Weights of a small GPT-style language model, trained from scratch on English Wikipedia.
Architecture: biases, attention and MLP in parallel.
Training: a variant of Adam for these matrices, 148M tokens, 9058 steps.
Each number is 128 + 24 x the weight over the matrix's rms, rounded and kept within 0 to 255. Layers, rows and columns count from 0. Numbers have three digits each.

# k: layer 9 attention key, 160x160, rms 0.055, rows 74-95, columns 0-159
# q: layer 9 attention query, 160x160, rms 0.0514, rows 75-95, columns 0-159
# v: layer 9 attention value, 160x160, rms 0.0448, rows 64-84, columns 0-159
# o: layer 9 attention output (transposed), 160x160, rms 0.0452, rows 64-84, columns 0-159
k74:075129119130145143121099129143125139119137160115114137101107117152166125112137148097121084146107157122140105120142139145102144130130122122127129134107169128114119135146068146129139159145107138126097137122133131096120145144107125126141169118154090149119124129132126102122158142127150125130120130114136088150168170124149152116132111132095113161122118126113139151132101154101135136103134124127078152140157140161145134110135170159132116150145164126125120121108137101116147133115104134
q75:101143128156186112109119136108160114136145124158175112109105122160121094128169128060122116128135117168108161107099150154117147124145123119154121162109097132130138137124158109105150126128112144156081127113149122080121118141122101088141140146114138100149130162126154164122116132118140131117153162153132142156104118094130124142162158114113116185127164141095115086170107110122104113136151142130086137126145141143163121120145114108082129125110127105149132092111116109132092104142138136
k75:127115141144126131124149098116149159149136135124113122099125105123129129134128130108165105141146104148106115139195144151154101132148136124115119126174144141130155142136088141119119129143129130123153106131120124134124091120124127130108161110145109197138107079130114089120116097144117134124138090150099166148087152134102117108108133138112133111086149105139133144129125121164126115155114130125116123131095129158165131092137118175091122127115166164122117102082165143168165102135099127
q76:109166133202158129131166118149099107101132115152119192138099092191147139157138104131150138129139095130099150155126142110130099121173137136140158127123088114151146120099137080132109117150129122099151135114126156153155132140107045124145086162135113133122140106147123187079177112138092112112105128121118112100115144128125139093118116079110112101117099096131088100125102133102130097135100111105115145140156123158080146132125123112111134138151165155120109133163141161123147129112133109
k76:139077128131136148122124144116115109093141127147163131146122147128150116103080107125078133172144106130120153156152101108098094157099146138157074148121144156127125150147149093119135119168112140162128151125108128169121158152113160140104107088107113132120160151133124099120120097108161125108132121183186108078102149131127110131077148104178152113142113130098155099143106120133152135104137159132110120114135167146138085129137129121114128112104088157119167133096163120132123130174129110
q77:092130158099124151108124097092129131091125144110103120105139127089122119095135163144102134089140183154137153118140144140161103161121145121091114153120129129110116157124110154109079118106164137114156101161110125097125127182145155090108181186157111118136163105128131127128121127120110112167115161110136098166138131097100126147156121150153091125111155157087127132165150118146096154130106093112169144110127134168120186155118114137090115158133138146094144128109136087113153084136155126
k77:147155130129133118117152160118112127111142154136117133118113109170146121152146148130148108091134156118124149106149140141099170136162112130108135123174097135119136123100088153159104142120107127135197086180129139138140136117128097137126137131154144112132138116106095120133107161108129170114102133097108124092138116150116128117077100148168109138131129111136132157157120125127187133119113149110127082125122124127103118065136175128125121093118111153109093114125126143124119157110184143
q78:074105111140094133098106154135072166129143124108119125103125126103111157096127131125121142132113118132165160143098182185124132129127113117104106159149140117119110151103124098118138103121105096179120141122098142076156168116137132120079134141138130168136108143102096103147091160133139138126134136111128142116138161152101109121125143100132125145149151155144109146106140120135129150132159104163165103127127104117143124122108118143125136135091139136131158115128150108148065126180091125
k78:146163099120116141127145126115111123098160110149094144113125114111114114101164110130123119076127107139138120120107119126136138129148108095134162155107120114133112111077103113123127116176115110107145113110128114141117103160102127129142120140101149109125127108150146132124108131139118162135120110131138101110129143123126153117110151138116114175132165136098116165110169142120137116148109149151164133168110137142116114081189110153152096168111147164125146145154135114124141130104153161
q79:131166131094125134092124148120144172140129154108047130096111172089173102127123133130107118099136137077138144153156114118163117174157115147129135114167147126135159106132098122107083104107104117147130111096131157066156130116130142124128125148142112126160122120115125101107146162139109150127111127117115152143157158176084123103141123155125118111131105117117168111122107173154102127117103131123160141088123145152129163122096132195069147093102137158108139153147115131144125131126169126
k79:125127096119117105154119149133103128154147097142125147123139098130124095131108136133112137122145136105146140090083135115115116144122106129096119150130105142071076101137147141136093092127128150106136132170132112160101172143134132125145123162102145141140159090117157131148102169150124142116145121086124125110131105136149147152095117121142115166142129108114143101104122114108174166145128118084155119116114130116102152113119129093147097152131156174073145096140146133120144101123156171
q80:150151142169116084101154157129110125121108091103056155109139147127141135124137126168144168101146105076135150147131154113129156109144068125068119134135153138117099137089137131112152126125103141157125134136143130124137125151167076136136133134153131130130152108136149115130165115124076125148116126114148103128098127130176121156095114129127104070108148126113150136064156117122079172131207160137188110105098086134150126111107066130141137128145125129108152116172099113140146175124145126
k80:182166128139111092108124164145083143135098094137144118124144169154134133156160109151101129124134129134139164144108156115129105139087129094094130109090126123124092151107163147113121109122133123114166111101108105144144150108159155125111111113094120128116151135098161104151106163119142142145135128117094103145127137108081115124126139110137160134172108129129093111147169148086113103171135148128170128137140161089064130126139141118102104120136089146101166167137090136143119137136158150
q81:098127133122119140156159145115103133165120126131125106161189089117117137133145134120153124113125157120141086126105119120054141177121133111150121096099141137160138123146150136142123144144158163096113136162169110117120112085145147127100189115131140148173090125115094116128088133128139111130140114140104126147123115086190088175154107175135110156108110136112142100156121113105126154133156130149159167146107113112137126132104127110090125110148124138141148121105113100111141135139110098
k81:141124112154132106132157125153144138149132118122137136110143144144125125136140154092164119158114133148080081123183129149141142126137143132107163094121151085142121096121112096143141129092091149122094163113104100115151099111105108130145165108107128136118129144113160106144168120138175147110106113138097135158157119079088110131190110173075143145120115150129114122127091141122122133133130136141086135136130149137115129118142124127117127141149146143146108142120153129118119111127124141
q82:114126128123135118109132106154105177095153117098111142146128127085154154127134154158121108195115139124140150122135152078137182135166155191050114140137113131073153128121158129144136114126083123150165127149113093157111138124130112149124133145120105181131153083133145102138073168110076144103108126140138138124095153142105122152139134152133132085109142150124121130101126124139086136126154121156147121153098130134089151122141162179093144114146094114081115147108119088103132166154134139
k82:107161120140134123110086142094122115160142152115119119077114111138143134133153121117149145152089142093155117099086135155139133122129109103119148124160132099124113097113071143104151092123144109130115076128121150144127133173130149128143119148149154091108167129138170143122094146118136173141110119149111133135149156149141141107105169146124088129130095156137151093119160116117139109142160126130157115110126147112117156134173148114127108091129121151108189147125118093083116170116128183
q83:090104112123138140132073166128133153133127124142114117096150094140091151127156171159131141141150117115142109147150148135130119135144128133149112094139186110150152173114111089145122140169116089139081118139087136123113091204138162063089141113088096135150098149128111108156109122151185117113133133146129173103156115102093133128139133138124125102137139124113150157134146139108118113144162117153155150118151090092126129155140107120116124097157144094069102148124129124136133145134116156
k83:131123146093136109148141083123138125129181145115131105123139135120156102146166107129141170122095127142132136142156141144096158189151125123116157112137100140152125106133109133118138130138121121146112147137134114118109094128112124141111161138135153138083150112129125113120075124123163133135111110101135100150136126121173154125138083163131123168131148144129132120096165099135137135129123102100154135133133159153175104091134139129120053116088118096177121129158095167106130064112151131
q84:148090113113121173146106137120111094122147096123150102187129127117090119124107136166133117116139162128120100153162087140121152086137097089141127075127130106127090115140121150174191088126148141117127160148150105091151156101120125169126067116062117124140116122133061127161184134146145150144142097105144145126123152125113140125113155122151133119109116107112171162125137162122137141101142171181099117162096135082119149137093161151104103136128098144131130160105126104128123140126162165
k84:103112110099105105131134127152126106112108140124125092101117102120142159078117177139134154141126146124119114119114151118133131112115112097125159099086145111126122118151168165140130141117126139090089132130150130127136101090124182104183142115118140131133136168140150147116136134116129115138159142164140155122136129103119135117143084138134140109097120133121132116103113139117129093161144181100108182105112139071157117128094127112132105060167158145160141121154149103128138188120114114
q85:115129160126153104156120132139142126104082134127110146117105157133125105126122109129117095132142137126129124112106118114156124106178143150119137114174142141090150108142124125123128145085152157130114157152143138139075163117119133099152144137154117102142109087142193133129121141106120116142139168123120107099172130145137144130105131108137098146100130169117125155126118114152128152122113125047125110130142115115103136147161097122114145129117130158148107122139095159143143106092183083
k85:110135143136151161146082161128085159137141149128106152116103111121092134122149148120151094130097133134142144124136115153107099135116122131112105162142114122151104139118127117139114123180144122163135093119142170101117119096114152125145136116118118163143134095121087118126127151134138177161119125115130157127127114140096111143119134137149128116103135109139158081116135147084124166121113100120141112156119144147116151136070134136110125125138098103132121132105127132106139161163147157
q86:173114126155159147142131142142124123114108102142107114144087119144139174130114155089133127156113123152130125162171148171138085138156142105127125172117126150123113110127141105108100121117190164110092111070138120085142126135099139102108140143187111127132113113133170106114131091133119071135117127135135122112171081131167123142139144094108114138118160138121151125188103112120133105132142132135168110117139125156136101131114085090101116161154155104096154123159136146156139113120137117
k86:124114101123130137100130118162112106126114115149091093153139155114120085141152126123107130101113133158097128135172122094085151113181157134137101135129110096136126160129106121141120158149111120113112087119105090112078142108106137169116144106146103155123111133137119116149115121110128130133145137143100074129123180129129119143114120163173148159097134120095097170152123146163141165126090125158099108141146105156130166110122163140097147150100134136132113162118110129114120126170147129
q87:139161147158143116157090149133109161118086135135174124122077095106143098133121095153090148135182138171108125186131132140171105144141122133124130174192129154129122175079118133142107105105093148106140134149153110121125157150085102104143138126134091115123083097136149106080139121129086115133122119165147139098123148118135120128100137095116141136120138133133121127139149123131142124103155151127164106137118114098139129109129126168091097122136145143098138113100086112126147125129121171
k87:158153093115102110151111118161086135150121140118110122140143099131113145101138137131133152111148151129164118143108104146126165158169110097136119161153122122132129143129124142131118098150122083124187127150109168145120125080106121132102103121121139117118161125141117109097105134097121137149149097117165145098114129118136145097121159152157118093130124130134154132170148098086130142141080134148149105137148142143143167109130132106135118133126114169114141131099122099156139157142163107
q88:147111125174135110172123136098119097128138127172152098106131113125108134137115155158146120083157169175121117108105109110124145117126108064132027134111134128164134141147149120150153119145138132107119162159148139178134113102113162128166131110095122122135115177128079164110152115125157158135158114140148163117110151080142120165149135135155130121137129118138130119102149143111126089137140106124132153117119108074131119155111108112138140062124120153121114106110094110150124128136116108
k88:171135148140105112145141107141147121115116153122154111133123108114105150140144129087079128169124118136104141162176105125123147149089112112170115130110153115188130131134139132126139121121086125172142178109108142113144130118139086105153156118104110152159139134117096126131122160110132121147144137108134155122112111140104107108192108151112135122131104141146119112147120124135136101146130159096136148093137142117148127097116094127111093152152155132156112109107151158125143120144108079
q89:121162120122086118144151115132095140081108153108128125086184143130094101103071123139102111097159145112123126131091111154113122135122143103153109109090106113154148163138156132125147140149109142115093158140102126109129110155158083118106114144100153142124143138096112153217123155118158158088137129101127093113129140119118128140141090113142132123158123147116127122128120152141137087119133117128118142108159132106165171152136118136139150191091152157132163122103129136154130107152120091
k89:177146134144127143142137116102172154102108103133145119115140132157136116125150104129128155104127136121139175099120133100149119095089111128159124110114124165149161108083134042159126114135115136117148184121139129133108112119110124146133126125112117131112120109106103107120124126169119144148121116155136130158124115148127107147103125150156110144086141107136163112158104135146157106111082154132169118112134102105116097102134064129118107113095136153112087150132162121130136115124167141
q90:138125154119172118135179108070125108148140106128144128141136137135129114111108133095115139105156124133172172112096128126129120117146158141121128142145127097116146148147112084092109136135135142146117125110144148148090128195099088120130142132116148140118113140128127157094086113118110121070125086113121150153154133140077131153133159109124114107133157135129103112144114057119142116169125107125123116132098108173141141147171131132128111159150150143113142122153166121138081117083122117
k90:122140090115111144126111134141126134144130125137111139101166112109125146114134103136123104124093120128082117111150162144108133125121124172134121158150106142128120132147052123143132125156142084135148114091143129155105141147125134111105143117156118145119122112082084110136098101124131134138100126138137117109088169133155165154105130116110128123150128118153155146120095151145150102125150159137156114127174157138088126069131128152135143125109111135133142144120109150112136143151133129
q91:119080135152100100098094110133094129118098112127116169073164142113148154109129130192183137135135140128117147104141145102136119178130119132112079170140150142142128131135156131116127110153093115113140124129104104138145130138115145144154150134149099118130169163129161154111130115122134131146116163158157150124101121131154095181158133093134140088125128153144121116131164154105100132097115112127130126075155145137082132132131152133159162104111135105110140123136098127119084111123135123
k91:164191111118122117118134124101144121111084139098161110153111156135138085157113130125071122113116132138131162155120100138111117137127112098149123117140136132148111129103121120100123138131097131163142139122116156108138153146121108135145122152147121145135157136106116127175127151162177120125121147086128127117147095151126138105115146129156090146132136096147104121181155108148153115113120108107112117133153115148140151139141139130158143162121102141102124134129110137142136153127139117
q92:097113093138144133113168111131103147132127133098090190119133117139167108131130121131126123122123125063124155115111163152092111118138147132133154114090141117105142100101109114199137142099135124135106133135132126089122153157111110121132139154109111140139120120127096088093149145116098123097119116110116119140127124147151113136118131157133093158140130129097128151134105126149134146142126133135155110171135113186108104130152159168168134108135175138116116101133162139139117130104138135
k92:119133114110147191140123114115069105113137099139124147105136162146139134119145105135170084163127114091133104109124142157116124145126145129092119131122128128087127112161137116141116126157165150138108119135113109174112125107114138130173121131093119132109145120142154107125129095150148151153116138136134063120140152113073144124112114163101133132126138125124145129112131126103145160143143169111117123127113137114102137131154128131149141131141115149141146151136131121124141092118121128
q93:155186106116129096161130155144143111105134090141149118105175139144098092142161116130163133108144116095136105171097129144122090175164152156123138133140115164153169134132124140129119130153133135149142152133134118119068126105150145122121113134123158127096110073122116109093082148131116143148136115173098102153136167088127137086127098095096121131094161099119100139137110090126098150161115138168104145142092147120137124135172148105143132123144073128120122109119097159173118102104139091
k93:144130120108134153164113098150089159154130098119126123156152097133094145185130108160132131116104115120092134130133102090113104132141090174144113118145125124166129124101133137138137108097146124151144094126151127128156119140146145106106103089147151126111087136137150145120127093144122116122127103132143151116143146123112111135139127151130150090110101130151126086113134111124109109126093103168102077131115100158145126103147121166103124091139110178144162138136094168116145145164149170
q94:141131126163130153124131094118151134147097185122116168160152157146124123180180121110126126124101100128129148126107130133114123145098116120117144093103142133124155126111121131133122112091123114149121111077132154103167125118141108121129085122118105108134113125141113097114152150124133119143155160133123166143084129158132123100128162105107105139137132153085114122181072156166102128136125123127100158142108132112125092113085149146127103135137103125092103113107137162160123132134092169
k94:094176146086133129162094129115132130124153092141125148106104124132167132136104108127140116134177083101113122119131145111132131145119147130103126117123150122093128125152150146139137121109151156104101087160112116112157127120142142109102152132129142165145126130175135129114134125153126105127143085127074129107108149109134127146140136156121149158151131131122121122122160112130157160131091131117113104166093131133170095155135101132099147119129160126141131119099146099145155113117128132
q95:144082102145140127168129095134080090154134119110105121146069098100129114129121147152100137133120120140121139127115079122100148147100132097166142118117120124152134128147202115149139110147164145154131157109140130179090132119136159107138159127103123158158106107133100124147148132110158120139156115152138080110107152113080147125159084113140142142126150137102072105149127150107145111157105135187102107148094121119132087141159136171117132121161099102103119095151139110136156116116129121
k95:149130108191119164143088121159145071113114126119152112159104104120132161137136106125144144133116140171117097130179135097105163161163123121144147127123135100099169105161103162128170120122122138116132112112153166137121086136130113083128126104119120148111125106162122116094123142139116119123174141119119087123137102107137115144142170141134117102124119138163143135110114099145146118109130148129111143101138102105136096108112134137121110087112129143167132148076130146111116118152105127
v64:117114135132105131118130158128099135108112113142121154066170147161120113112117123124151157109120116134127113128172097135119179136125125133088107147119094152135136112127113135107133118139115167089101168159119141104108129143129128142084117131137106114124151104127150137117159102145124137119137121129151117126146116114162116121119118122104129142141137127132140121104114125169158093119140103137109123121168149135098135158180141121144118186128104117134133129122133122137139127149106159
o64:129138128156142131114093096141116144100138142137083115148105082137107140106156128142159109120109130135096141124131135119148131130143132133116135125142121116118118118119119097107135120103110150155128125148130089121130110113129145095160128105141128139143112119135130155142149146141110158134165140160120171108129115121129121096153102072126132145109149081161093149113169126133104125156163151122118158139121133116138112176122112136158127124150110133137095118147093083144146124139136122
v65:115111137124144140126134128124099137091120172155136107137106118152132143140136125129138128152126149128134088132123157143145112115097111126153123123143131150147104127143125118154099096154097115096131117142135136141152156132090106111118146115119130124117117145133144137074122117127115163150145135161117134159141106102103107114128136142108135132108126158117124076152103148114165148150136110140132128127147144133095101142135127116113110153140118129140150152112141099123098111142130111
o65:121124129097105115097149086110144115113150111137140111154104107124109095109170120140122138150118119083111122096125134138139141143147112126137156154092140111125109141174111153129137137109153140091115118116140124105174155113153087130130118112118131130145136115158162162115123124126152132122138132135100145149104113104129109118137150117154135129153120103111109071152119119122145105143152136114121134131149105160124148129149120112120137135137141153118123143172139120129131100142141099
v66:117140127128118116113151134128154165132116144145109108121146166138128141112109142149109123117130089105113119127132119138129132126130115121153158138137092122154142141128137096093135140149120150152118129144134118103141112151114155112127139153108107127117120124120131112142107140154147125121125137129110087107127128120125109091091126102110123144134116113128101152149138136148152131119138121108132165141121150152135125148151125167160109109104120109108126134134127122132079125143122112
o66:152089103144151145088117116120150163108132138135124121116114133143115094119138145127111114104114128114113146142141126121132111122117147148123121143109156140098148182156146102145157111130085136088117148127152126113098138114116133115127131147124126153132108123143126133125116174121136116107156123117145100107149167107145118129124101161124117142134091106134129145148125122111129101131130120133110092143140099124167125126128097118114141135143125159122142141128152138138126123151132137
v67:119116117127146143123107126118112129139107154131110128131119099117110099134111116086129137163116137130186104176126101132116121134157101086111165118148143119139120092132108114140116127083084142106122138117127122154111120138177102115111108093130138131150130108133163142136166161153142119149147074101085139154150123122119092122134139159122095110089131130140135113132155153147124130132123144092108109107161123144104130119131109164113142175141142136115149103119125181133122153120121144
o67:112122138131141206090119145140139137099120160092134135122130114122110165116133095127143102118094104126136128134135154147126127107122093100121131105115137135133117129121110095116128128129111083103111156152095119120168128160130073142138125073158168150088139180157131124112145089096121100143152131132130162108099102125124146118081142129147134099085124153157125094121138131197136125134154102135135156124154129116143137137114159151146110143146123102132078130125152119137172119137125141
v68:114074114113143150117122111138135116169119182073157085134112081147121136150114145139103148168096163129143091133120145115146129125126108136134140171178092141133083164109159108168109125086117105134167112139140151130120167119103142156128134092130157102119127153132122101121128146120152111133122107134117109133090112120163109127125150119139129141136130134164134138117115135119103151164069134102153104114151113141120112192097120123088121103135135136114147105128127129145131128118128111
o68:105113129106086134091178129140129103144116135125161162139134106130150149140132084101134137150121102107100138105109149136098149122080143107155124101092113156125120159137098115138123125126113146060082114136120114074169114134113111143096130120151177122141155151112113146108165174113126111125121163118093128150128111163102153141128166127127135150133136158118136068126131120127189150130100120149149114136130143179145151113133184087110110118082108174120125095152166128117154122130118155
v69:119128120139131139178155125137103132110138101128151144104155102180131153104141156097120116114136141119153108100108126099077145117105101123112113142151088125160115116159105127146133130134120153140131154116107158116101143128138098128138129118142146106119136137122101130108134109143138152131117127096126153143117130104133124171150078161121111160141139131142143135131115128112143141144141123120149127149145137139094124158126135103130157134133147150133122127105115110144160119119126132
o69:102133127104134176094158116120123128127149114169144117148099104169117155128174150143172134105120091130113154119114113139122134127133119148118159123154129091146110111115112103082109126100134120157145122132165096086149090098150143125116122107140136112112131115145125141114155124120111147135102138137117134146134098159131164099147108102164138154160125097151083110125151150133098142148147149126119161155106146130122129141131154115143106122136129142133124126138128099108119145107121127
v70:163142127145142113086097133115121107125135097126088140094137166108138124139144107139145122129115148123118139164160145149138117117122143087136095080096141140137118140129141149126192147095132105134116108154123123191090118175145100130161129127149131135091139163111133120131133135126122147125148123106150106163153139122111147112123124092105133156126111140121154099090143124102101106107142105105124151147108149084123119127139161134163133137143104081187151105100138091119117138140155147
o70:141173141173127135131126141101117144146145120133088127169113116079107085110113120142092139162184126169138088138134111119157120137123108126145113159119118103152096122135134125133136145135116115161143116118128145135109138110124126150144158123102108115116103128091141118135108072141130157110124124151090154159166165145106084107128106105127116122126130095123139140119115122091111117138153127106142120144201152135092113145112144137138159112114158124158170128124099115126166116131097130
v71:153117114130120132070098133133115132127115139127141137119121151104116111121112150146135108127105156139139147115144120099120113096123161162116115148157106107108134157124129139133119126128139116163150130135117121135137156119119123134099140117133162101135116110134115126136125136075087135077131127130150160120179117177138160105139110087161140132139116136109122174107141150144124105118141117178120142112146150102098118150148136137128143167125134105100133087136134188096098120115115152
o71:171127122135104074159149139099114129114126115159141138112157101123150136103110137147113105126127123151132136099119129121119137093112107070160093124157157128103157133076128114136148108113148116151144129121121094137144126113097128109141089165144125107168160108082101136134129162162112152153137142102139132103137147167133130158158122086156139149118173157140132141145133121138128132111104161148109125135140116131112117130134131138152119128159140136128113076117119157120110089114109117
v72:111114140130113116082120152112117107105121131133149119126116143117112148115100100126148102122150105108130118135135092157111120129088113139106128100131158133152128167114163130113145150115130128085144111128137140136143164180156158111135125142139109127092164132114141106119131124124108134149105113145154099135087136122160148116114124138135149134140124108119155108114149141105144128121141110137144105135147142125101123149175114143088122105103126129152136099135156116117136142129125123
o72:113143101148139136150144119121128142133145114124113121157130077133118083149128151123107119090148139158101075153122117133126122123125105136125132090135131145138106129163112122175117155128121142112100088101155115122120110156136125124124135154150161126132092110144140130130134092158149122115162131140116137112161134093135114115140126111115129150118152125145133155155130123118093121114160134126097098115162120155131105153125120113078129128107127152115163127161157118156140142132126123
v73:113131125123140164093102098137167141157098152137149100136102156129101123167088109157127120166115124127114133157132127148137081107135118121113158100124156143121162165112135120146098111119114127141133102163126134139160153180120142123110133119133144165100116144111148144103130170104120100113138123117133100144151153138102141112139151078146144133132117135130095101111143120141120111155145130121120125133146114118098140115150098141136109137152163073106146073116124161090114119132107130
o73:163116137120113099093164122124140146130106125131139164103139133110128101117093124116089093130159140159136108134141127140105115084124116098151108160124151128108139177134121106151139116128136137080119156122101127112125160143123140141147119130116154121168122130095115147128106116102142108117149129099147123109153143101118121119141165130123122148112181177127136099159112118147164093109121133140100108113169112124137110114132121120092164132124148140086166149107172161137155086174123142
v74:145096120134131115099097128183145116164141132134090107148131105130107118124112119138151159156092093105124112194149123141123127134176149119098127138121175105115114123140108126134125130106141151130132138154109118156158125130132145140139113129132150107119134123128145138134141131112124104123098113130141099130137129114161118101106140122109130112122117077138094095154139125120104154120134136124131106131136096155135124166161112138127088088137164144125153113129125153147118118153125122
o74:114095127146133089118121150167147135137114146122125119121121114119148182133070117107139116154097094137157141151125143132119097146105125108147116114106135189138126153144132154138149127140092154079144141119124115145127105165127124148145148080115146110133166142121099124137156087112138104106176140153127133159148130130114119112118156144140121099088137167136126112112117095146148112154105110109113144133144127136123119138102119118115090113084129116159110116126124139111145128152140151
v75:112144114128133152157108152109125116124145148152123134138132118151072122135106134127137131154139141118096111147145118129130161117139113153100131101113165099140148127110107126149092090123151139077120135140140140140133131150134122131119135105111140150123123116120109146141122132122138097126129128141132145137121123112155125156116122106112100115147123093134144072109098113131172146131127133136144101107138141124109113126163142076116148133152123163117131140135130121102124137127109110
o75:115110139124133131124110123150133116110097124156127123131128139154132127149166134159135104144092121127084117171153137119127138133148115103120123126158132127119089136135130146081101115147155153143100113109136130101141127127169133106146138113135118146114131144161144115128163116133087129126166107125145133116109069080143122125128141123112114139131143157128117132129130139129116113153159123104103141124119125117132154141120157106113125095145107151150122123149117122097118127148151149
v76:106121112114126117104104154139139148137108111123107117158125141142153109126136134138132118126116088114088150147130114127117114141126120150115158134110119104134089130131150141074098163163136162120099112111148135141094117142144152126124118151110102152113109138144099117160135147122138093091165153141156111124123122126130143130128169097123139146128138124130090155165138081106108131121150141119114141139166116145130118138121161134134110092161125118114154138118134110138127129145097106
o76:130139131135149121112120119110136194139127149122097154104146146155143173136110116079104149140144158139089131176160106151120113134111155159125130128107120127118147166130126100139121107136115165112089112097125134118082125148142127135118141123119090127112118127133130138145094120112158146121124106165137107162150139137155123156137119114111118124123121110084127112128100107137115134169126121125129128118104106132119115086134102115084155147134145145104142131104110129128127121190136160
v77:148131163137128108152190117112126160175105125114129126140132132120082139131132111140099118091140157130134118134113152114157139171173105136137122093112120155126119116133136093113130076143100160114179101107136137134149136146136107122120135104092127153132119126137152131118137121167160120136112093131118137117128122082141077151128095113131124114128130151107115138120146138135117102118110145117150162115103123124093142100094133120133110100122140133131128132125144125164143157123125142
o77:135086132142147134105127097126114096141099139094153130134120121099126132156122106086177124118090166088126138125134149125119136094150145117112163146140112109099126096141117131124131125136118084079144177154120138128151173154095115117113139105093131114149119138142127116105137077113081133112123109125121156106086160104132128140117129135137128139161126095111152184143123116140125090134149131145129110135135130116161131119123142149159134133137154123143133154160166135154133133134085160
v78:149113120138107110111172105114127111114157101108128117096119131164125110133126128078168148110131125122098117129152169135133147140158165121118084133138131127126098134147105127119155148123146141120099135131153117128109137119155143154123103143130123089147141156135148141142143117108144105132142106144140172147089097109143136117107184138130130114100118115123147143136101115102117138112160125170111144117127153106157130110103117095133150087111139154150139157110130116162131149151151171
o78:122157150145125114118093150132089110131137110121105107133113117126149134145112124124159156169129135126134134123144144119164142158092144153094142107116114150140140083161139151116132143141133129147120160131128144166155099128114126130161126111110092104083139134135139125157167078149148110160118121165107177153118139148115078131111151108098117101098118101097126143103122109145098136159108110141123151139094165128123134131104124152123142107096113121170143098101093097127136148099164117
v79:137117136142114117149125147105136128154133102151133136082122119148132113141117145093113138137117178096148152110124096145130148125091122119161128133141100139132129130129122157106149114122106101098142096119150131148128115161127099123152100132147118131132129130150145144108152165126135154115131098122134134122104124086128148124097120158132121137112140128133117096147121127110124124172106118144111148141117159133162134106105175161116111130126100143149148126127140104106116104129134099
o79:110117141160152167127148124134137137120172172154102112122121139108125105108120116124107156140130136057120118146135152119122116116126102147145114131146137118142083131138117124142093136119146103130104098111136152102161126115126134133126130145147134124102098141117182140120105135136120116140110110113071155135109125122126142125133150157097108126113097119088139100159118130126120156143140122132177125127158165140138109150130119140139127115161133132121140124146100120158137141151112123
v80:125111123152112136066131115116123149150140143128119154144137139148128109124126119147128148136137158137132112115119145140145180124143120150118132130087111105130113101161089135119093155125145175107150141137118132129115113145137148138135123133137095113147105128150132118113143125115126109129132088130103102128124114117084120096137139117122142096117126103143121148113135140131142118112109128135132119102117151146157112103128106141155134164104173176120119114134135134138154171109149161
o80:114126158165128113116119119130133112133113097121120131125156106120129146138145116100153109121126100122117121111155142125123111127106121112086124113115141135143133058157137118124154126144125115106142145171109130130118129158120116119136136090136105141139142146143107111099153138128115100146176125131124146138099109084124107118131144177108153115101085133155122172176111150141096124104099127143118130123120103135150140123137152147162149143156099134161107125124146112144144132136108110
v81:136105147122128117143129102140122146148114137131145129130139123112146127129139147109117134169070135155130110138128136150127136169137129115098122113119109090139100116174097092135125119155099139106145136107124110154128134114132118156126125117117159120143096130139134118142120116113133121142133122135093145141135130131089124135134117171121101106110133130136137105161133121120147125125116156102132098124150117129110123128108096089104148171183165136145143117158124139100151117114112133
o81:100098145104146149104138139154153116125108126110118121139129126147180159123128124143192104140105136148110148105153117155112138112112121111139130132126129129145123113145110106098113144149137114101124132098102120132144148134150105157121129084155139156108153156153125118134142107124123105130138139151172140148116080115112142100132110116127110131111111136125121090104108130173137135117101107109124163131096111123125170113143130135165114129140159107148092140146108114107139137109140128
v82:117123135128144116101171154140099126134134123159144132139136126108107139139150141137114143149133142166114147124149146120157111128130146144146107155134113142095103171146125115132131129106132104155108151107121118090149132142086120153090121120107123117160154160140104142117108103126147123131134145137118132142137107135133072162145127137128129104138139160133153110102112125131108097117103141151118116135135149111113117112127155098117142118141126117115136102132130147136098160128112120
o82:167123160119100124165144122158109110174133111121108148138147126091155118140133084148173118168120128085127163078126143123117136137158143132145152118115125146109138117108117115131146130100141105143160107090096114151140127119116102141145138130102115124170137134096125120133150130146102124139074130117134166120126136115132123146128094116132139125162147136090146118117106128121149117121138121134150097156106116127096145104133140150130132134134131161136115122129108140110107113102152124
v83:173133109116116119126144129114142134144154135129122145101101130152163135124120143107116116130137121102143104100137118160146071150117101123086140111149121109112151126128105153152165117104153110151135119115159122114169105115147142113070127123153184137114157119145109105162116156125135128136139169127141131104114123128160111144134105126126115119126125116137139125100114159113108101116118131122161123116121110146139122175104146113116145099134140150127126105123120156122100116108115074
o83:154114117131139154134138163129125111129126165137116145101151138150131142150175103133109100119106116121141108141118117128125121118133112088131125113165105140126097177115145141135121132163124076125100106107123113129168126106108158148135134144173149102136151162172133116126157141114114122140100123106130108109110082156144110153110120160096133134111084141130166107106137110090132140158121130112158092128107143115131085136116109148133106121125130125128141117141159147131098163118125150
v84:132131139109120110199152154125141116125166126116152158140126082134086161152141103136142126148105151137112111142131143157122123132125123114126120113127113133147121158129144126127100144115120081134153108110125138111148128109111129145112100101116142122144144145114122108095127130129095141127106119146127122130135147131136096151139139150133115122126139157140172059119145111080099124145086150138173101106104129144142120136144150116106125113139110109120135107121134137068142153113124129
o84:114122152087113121153148138121150124152180138120118155143138107109149091153144104149162125121127134123145129129126121115107136175135120154139132146125117123146095127135108114161088147122154133118136062091131154100128130108127126172113139154111166113136130147091139117126123117130090127167104151117109129129132113079092127119129132136102139133128126126084181110148112142117136142134120104080158108118127141151122161118130157082119114118124127132148133119142129127130167135100122162